From a checkpoint of a small transformer trained on Wikipedia.
Architecture: rotary positions, no biases in attention or MLP, normalized queries and keys, local attention windows, shifted keys, gated attention, hashed n-gram embeddings, an embedding shortcut, skips across layers.
Each number is 500 + 50 x the weight over its row's rms, rounded and kept within 0 to 999. Layers, rows and columns count from 0. Numbers have three digits each. The size before them is the row's rms in percent of the matrix's.

# down: layer 4 MLP down (transposed), 2304x768, rms 0.0437, rows 743-802, columns 240-287
# up: layer 4 MLP up, 2304x768, rms 0.0475, rows 744-803, columns 240-287
down743 104:496400518495598522475512448447481488373470542400394496548415488568533511608610404518486458545574559510542442468457531431568503442561516528476501
up744 099:525439539393478440481439509444435594545502563481488475522435507542435484539509524493510560525474514575549549542459512487575532533454534439514482
down744 099:588571510461441555471624550458493465459538514520481536506532519466601461509492498560532523522500487618510528575512456534553533583488564519519506
up745 104:519450607554508571551450517505452470502480558461514545414558486535484555475481424512506510496527442526385487540456474473549399448551392484483521
down745 102:459433561499371496596375520608557561490531546499444536595484519367545483403507460548485559455433559473522509487525545546556509419486588492396505
up746 097:446516562539382621550570507528474527549605485432438576501428498463480488544470396503545542498487459533491516464418511547468573512548507434450540
down746 097:517523495518478541418527517388470518530478505568438513403444500441503532558486441467409539380427454518606370454550428472474621450475511522492543
up747 090:490514453523519564579542514543422535480518546546493459548444562503490579525517494515538524519521416497467488544508460456484472524416519417419540
down747 097:414499468475555505511533581527520534550493551555503502442530492407505611508605474574549396494544449451455544527511459557486554488610493446422516
up748 102:514477684510531491480500497461505588442481518533592509488460507497510478453526480478584508447524529526541492530481453515469498445462370503455520
down748 103:493449621488536549563438522533554497571491448530520503447471510483497436393538520508577583503462454518529495454536546488468601541437524519569419
up749 111:462463536536457432466482415559440500588507540459613448488472432544480508522484509626479535497480433492541542599468603596376439517463541536505483
down749 109:484446521526520527495478525427439492531408444495511525446535477484426541505523537571511616512477431483524509499508496427549446486530536511434485
up750 107:492565553427523434501545461515455552521503489547511496452544565579548385501510511480414490577415513559517485463503549472498466454486484434415589
down750 105:469537510469517591472490488480491517559495526600450480476514489560525522532546546548449482482391489472499444624552511610517595446507456479476498
up751 100:515562407495451465505400427594587501488488491532459577552518495496420527484478574581434543481524581435527455546464450442607527446485462498490387
down751 100:525436622537449471543454498487478602409450500481557466475554502461440548524443503486550591445527512397587544544460548471488459478445467505546471
up752 090:539635510503445593500465538447482499581433504497544475509481489404513481511437470500506581504486482558474541588495385498590504425433454470490566
down752 085:502513518489550480601531556494425522439507502522477482491505538545492481520542540546476439416502549446491498540488529506500531541592556429449425
up753 105:533451484435514431491478432526469449475561531557554427484504380517543550466485479569498459427504512547542553422501443578474534523521510498537528
down753 104:410486466568506526458575582534486493510540528423489560429605484562553399509563417547498500373566526517491548531537515513470425533438473496566488
up754 095:480572469481455446518499486496380429433422484493547527561442446530498475515520549474454545493552514547466535498492570442515519471491564488482409
down754 097:562485443559503509482440500550429418527518556436492462480524444479567530412428506519484577510441405476398604539489517496515495534490618558491500
up755 104:584563509568530606486539540522429543555568555548479470543405499362543565500460501546481503518483426506495491502528448500567509517493510560619499
down755 104:466541521555560596515537488437494508581465521458477463466533391538453474551600557580493520607427520465520437514516414486599491504414542461588437
up756 103:530452446456504531511505534444493583505474500468526548546562420439433491476507456516529510406543456590518433552486498535487469460498478406506374
down756 103:407529608528442448546489450420508472419471561479516554517536543437516473547519573437558451528517447433536517457445467476557449489491508461451488
up757 094:513539536457464524405557619523474547524488574463478476429461474498529493555489447570483517502502473572540577496501513383451496544458462492548505
down757 096:401572466548517410508479463433508517531536473551569490420458521503631490539564494518524522451505512510517516498448507409528413468524488551487531
up758 095:453513535521464539453501497511477568459568521467503442526503531476537549506490515498499387488475558526448540405517437504518539516474552411485532
down758 097:432490507534505527441568473456574458450508500480603543483546525445527499417466572534463601559473448437515506493481539398496472541486541525470489
up759 107:473560558485477558435471496409582539483470494603593588545465482490480557461534506474498621502512411477466508618543484474557450472442316526431513
down759 107:570489501580404489532496479528529560506497542570509441480540565580600526508476481460489585465479565490464505500521504553443492493487540536490554
up760 086:489479550417503449454449453619529458548449566462561578525413490458477559520454544544499513508395454466492541483519487487463442342454585529551573
down760 090:551536556532421514451492503496489586493425574538551517442559459526478465463497484434454562466495567526561403488534472558449541498493564484505498
up761 103:457523471489459466439488527524486486470518538498499531534531511459472596477434501437562517498468446500444496532440484465438441544411448439452490
down761 102:505485465448558584506422511517539505567501499471484485605521470487537409513451403540525497604526442533482494476462419510452441544513422426464566
up762 102:437548508424546486567537453577380480511592431519341527534511574504555560478534396485481474448706392383504477521464499453514454406476555533533401
down762 104:463496458569501461515484427461400514478484532452524398413499498434441477424544477496530576521529493503519447540488479454451519469567523572491484
up763 105:543498450535436609511510472427514551431428487598506555590545503560437448480438550471478540479570478503549410526470422512454455489409444542445508
down763 105:526437520484552438392470440563533511520576451503479582493503505460443509590498575538479533446533426515469392480543453532499549495557550495513493
up764 095:488546463442483491494446460573457536524529511440445425490477567495415476560543464528491497554506520520501528512517478504404538543516408434611558
down764 096:576527602445502513494600517478581523493517597487369557551463445533512418529469499543452498518468474481521522547563510465462536547563575566559545
up765 091:475544576513441537466541481596432583512476515558519525518448523516487451547482502533579543447458555500498434460495425525562401538492502521475501
down765 091:448491562508541503524531523470575510558469592552497543477432466543550558551573575434561422460464557532528543429555499482444483489453509514419543
up766 099:480471530436506488460450457555484591489526597461569476561516453523510499455502553475396393473403536522429495523443536447541489425515482497522529
down766 101:543520588456498532488503509437504463538555580478527446444534430584662621570526485497514389595501567456491386474460623484447567575442556586535473
up767 110:524500520614466449529429576558528494420523455535496489585522484527529474497437403540468478410528532451544532531454396515420411506454458460483494
down767 108:554480474522527501502544548550506365514435421469530512547455433521544563459448550490506426577523520557515585546537552545452472470553537525511545
up768 050:441567533516477504453508589502417465464468512490556501500498474603480518526471549529515491431555476476502482524565425457471373405513520447500490
down768 033:503500480503568515586563528576520446535519461510487505503529539567466561511465570458486512446463587520591565541470558489503499448457429485548526
up769 093:443544436477534546594558473568441545418526519461451463511477465521473432466517583478493473468449538548577450538458496509452505424512483460479468
down769 095:532553479428479420532473515520522477541479491480518434420505462513463496552467484544570476464467532524493475478519530617470535502556535462606549
up770 091:523518550410536490465511572535416473570506543511481485500515606549532512592375462529515539502452523518499584564532539468509387458509435493567480
down770 093:446517463503579505522510548515527550489505492567595442504543460500480524515517476585404527465581526530530540493479505488448579503467513495542436
up771 101:441490428511548542501385526438430490450523432576422513446487489544442429528458442471498443533501441528488433484392556561477534533450538461475450
down771 104:531448479468481568465518424518485531445403497439541482515472501526362517492555566400417461510528475425600475536487492425582419538496483526592482
up772 109:422596484556391479525534435516533468447447575487442464568496548504471452454490531555544568468520521532496443517543463576577430484412476495488538
down772 107:473513482543498408532535560500503545542481507502433402504560538429552481453524523515494562471501568432504466482504525532526436510463588394570497
up773 105:481472485467457546499501469499497544598434443535546535560470521515408419427458491503485568537503441467466487504464510479434398503499420484383440
down773 106:487458490443446440552377489449490436625462448521524579491602618415530535455521435493496526474510448517505592508454448481479544550590440480536482
up774 104:477542456516398491511552498545467467499518478521478457410467482502565604530501578552524521429609427628567485508523462577480568520356605512500455
down774 104:559507424492468562624495500524535463507494495608483552510534492458543538475453441454465455467471524454468498547419453467551496599630511551479521
up775 093:514523434516479488485429499449530504504553404495533635490489526475509537393463454591538446421531500452444407606535424465528446486511442414439439
down775 097:532476482446436568492601480474401580562470476480532472474420418446568395487436617482468509587531471430520617549464539505509437619455479554608472
up776 107:558412475437537545425446574443561564443510540490485610509505442610428492527467419477509471482575443531451449577443459442446504497393476474347478
down776 106:498607551455525468509474550598502480592524560468458526544567483451489463505512451391397554574477506447545471522457503433433449427537567566440555
up777 111:503616533520545507499537495425496566514413482573442542473557519514549519510487507588516487494496499516516468599482562520528531432512473542432410
down777 111:590497589547489482488482548508424518554584527483464396506494344532446500541514443564435521484477477476580598457461517547419514497487535579564472
up778 101:438516487475511538457526501564498493487565597539449493576477490618433550480448437486483567444540493553422468524492434485474405474530502610546482
down778 100:450504546491533572500517417500601416495546480564441517513483482555450505500461580463469487421516494475415518423461512549528565489502466545327405
up779 100:489567406516456498579571579435513570424505543501468540443519472444430381410458475488504582447399478567549462517494535554565431520441577485416545
down779 102:508620451537555489496519488477562551575565488579390496601447499463513485536452458402589490515488510519454428515449550589601482452510465497486539
up780 093:441474515463492448456560466468391455374541531538538445474524567469412538548477501525520517457557474584417482482586451403481469485448491416424490
down780 092:430401418479592467566513485497463538458493418573552455489489408542483489557558494567511462458484500473547510488491460475497539466494491475450552
up781 123:570598453446488523473525541440479468511468466494494492544517547402543393546465489481502596504515475524446549645555479482477506438448365427513553
down781 113:511471519447541516484587479496543472548468515497573611523503468477525519487486515501453452498496460457508534512529454495397583515589438486529525
up782 103:418544399415555567492463439454545575493484433539591517570466433611448507522489474479539478541511449568509461397504481465534473530454506498430566
down782 103:559414523585424504581558542532532478448551508436541470423509566486532459465503515596487516456618439528622495551533595484473471533489504468592430
up783 102:494505510555542478557495553503490515442548617514479449537481563541358451477416563536468483482533458588448480582542513442563448490527572420517618
down783 102:496456447418539493546527484460577532527432515382568486473585537479530564515468506499600572370572382489542596462486524529501447417474453527476534
up784 099:470463493437446541592456518476510479436430549526512489421406471578524553505506483597440442503506484493521497473472570454533477475514507486568551
down784 101:552488518589506557471494431592523488413483452506520483491568524535533549501468436448472443490496491506504528515515465424571517555446576481555444
up785 100:507419591551529496453467417533530472541492509619541538446530498479505461484500505513492523482553510483553518520498496445532500457424542480500426
down785 102:497431530465489511494472459422595403453538511598500423488471462505533547423531506462445456494503491517539443436512535407474510549379570536533547
up786 093:455516532524479539514613532556539544479468529456565494532516564531484465497430492486531564491534453471445449560465495452495468439475530510489543
down786 092:526500503488559444567508479452423435605513441516496527439565465495567550527546553453608569605503503574410539554536542513555473552549530603558401
up787 109:592541523554422526452552504447549508494523524518470560622484532562525548545498546552636533550552431515551490522463520506437557406436494527509458
down787 109:453429469464426565483498470490486540537437471518462435556513530528513587550508472473540463479484567438469578467574509437568516488555483441544478
up788 093:481500587410469377507524524605493549486484582499550499455477481573459581433525484573453513467550521478393474479441608441451494556483362487538556
down788 097:422460561467525486465486462490553445520562484559544455504526480499529449481511488437412453564443516520518495514517494548451526503444457490497531
up789 100:557609539463458479491527543611450502376535536480574488486498523493441390530483529653515476529474495416527486520396497502522505446503402438432411
down789 100:531517477533445506563454552513475465535465491525532447562523446442514452491526524490413503518412569484529467436465430485558515508404579458498437
up790 100:462441490418511455486525453465468498490451521481446552483461427541372512485466480640538504573502529569638504542461464504559518423500454561445509
down790 098:491462480482400605400488449572474460460442545495461530634484469574403486461428466422519527535579548501409421485478469586518504522485447521481396
up791 102:459548597535516584442535575487522461469499543556418456525470459475457438479442505517548596510435416627482443493483457496532406482499537521496408
down791 102:445525600521617521567441494470511504481516545488509611498545511450498451450367416448520451540518494522519409545416454548539520449515498596462537
up792 097:495548584418488485522570384503475509446501582544535517484421492433473491406439441552471522528505518480533492497499547475405419498470419422596437
down792 095:531452490467446552536540525373527492457459473478572491435506523561476494520558502556526501537432555496492519493564471572514455461518505493513470
up793 101:394536454512480551489517383525483452526516558483523461523470530470474515442491591479597566494487425585449490543481528501565421485430427520474461
down793 101:474549490448509541517476488466489503424474515545517544475493447540525497504458402446609485432479623501453448472510522552549457470407494446482514
up794 102:434548626538534501462468552498473528384343514547422459537496643578538473489381477550519488502508525545492533574523449454665477441544568500474579
down794 100:504443541502449512577533517516498423479562570457457481527424534489483428459525477502499571532593479425552479516499532476479511399424497448561454
up795 096:460548506470539514528484526483492560534496555569548481499493587647481465488460472467494485420528531542507509478510483458509489450385439454372569
down795 095:535397458470489459519478517405476451538532502488434466505521487489501558513515516489544502494471533441559613603466647495555510426501476489527554
up796 096:461505492520455429475479423505490430596510519468413396534520425470472554514515543469507529499489460475539485478478599556473453380465544445512509
down796 097:411519526507513538574493482510409393391481613501452505591546637456437540575495445557488506477500392562548571495505545507474532493497512475502500
up797 100:564544432587512435569539446503432445467502503437525393450511543483454504502507529467533467490487519456563537515437446449521449442446521389444532
down797 099:458505545544447521446554469445427520539494496452438434532560512450415445481457452422522448442483450440454523514500510440579458425542573641338544
up798 108:554414486407465517537597581600499514536491512495484463437483478517482535555474414529502573491485397425439517470450473469471464434571463536524598
down798 108:539510482541550518500553608500429423502492421447455447448535523507533489460497468478570535487528394427531531450484564430496538539503502495524494
up799 100:477569457436445416479451420571447456522543513531351481450557480572450437501468521466478524470474445408540544427499462525512483471550581523473561
down799 099:537467477515508404514520466500535574502463483539443490493532550505383445500484480518502542442530473431541463421493496487508463373467554519446538
up800 106:492559462529485545486476507450540582516520573518500497488466541598486449475426497515427503429427532523537478484508459467409471530474454495452453
down800 103:465627484505516485475551506544557537462505480570554479532454513543553464510504488583444570476436442489488469556503545549516553464478521442616565
up801 095:520429518539534484498458535526550477575466537504493444552461425457521472464434442491511551561442459456498425513531487388518393470532533410459501
down801 095:549475443539506574478466500476497433563473473507531520535555442543412583603414533460449444468432553604532500486486495416530581405518499581511483
up802 103:543560545481393485460509530440528462506475528540543558526520573500525515481487495444452498541489531483523552510479454398531499501475465522475415
down802 100:530418543564415539547619616424440453442597477449453453534549565514543497519477479549535472567534548480467479484497520476482552549472582585518433
up803 099:567503469529517496573569445539441523589455453506505535473503454448427481390511554435459498545440521486519424504486425591492417505515442504463437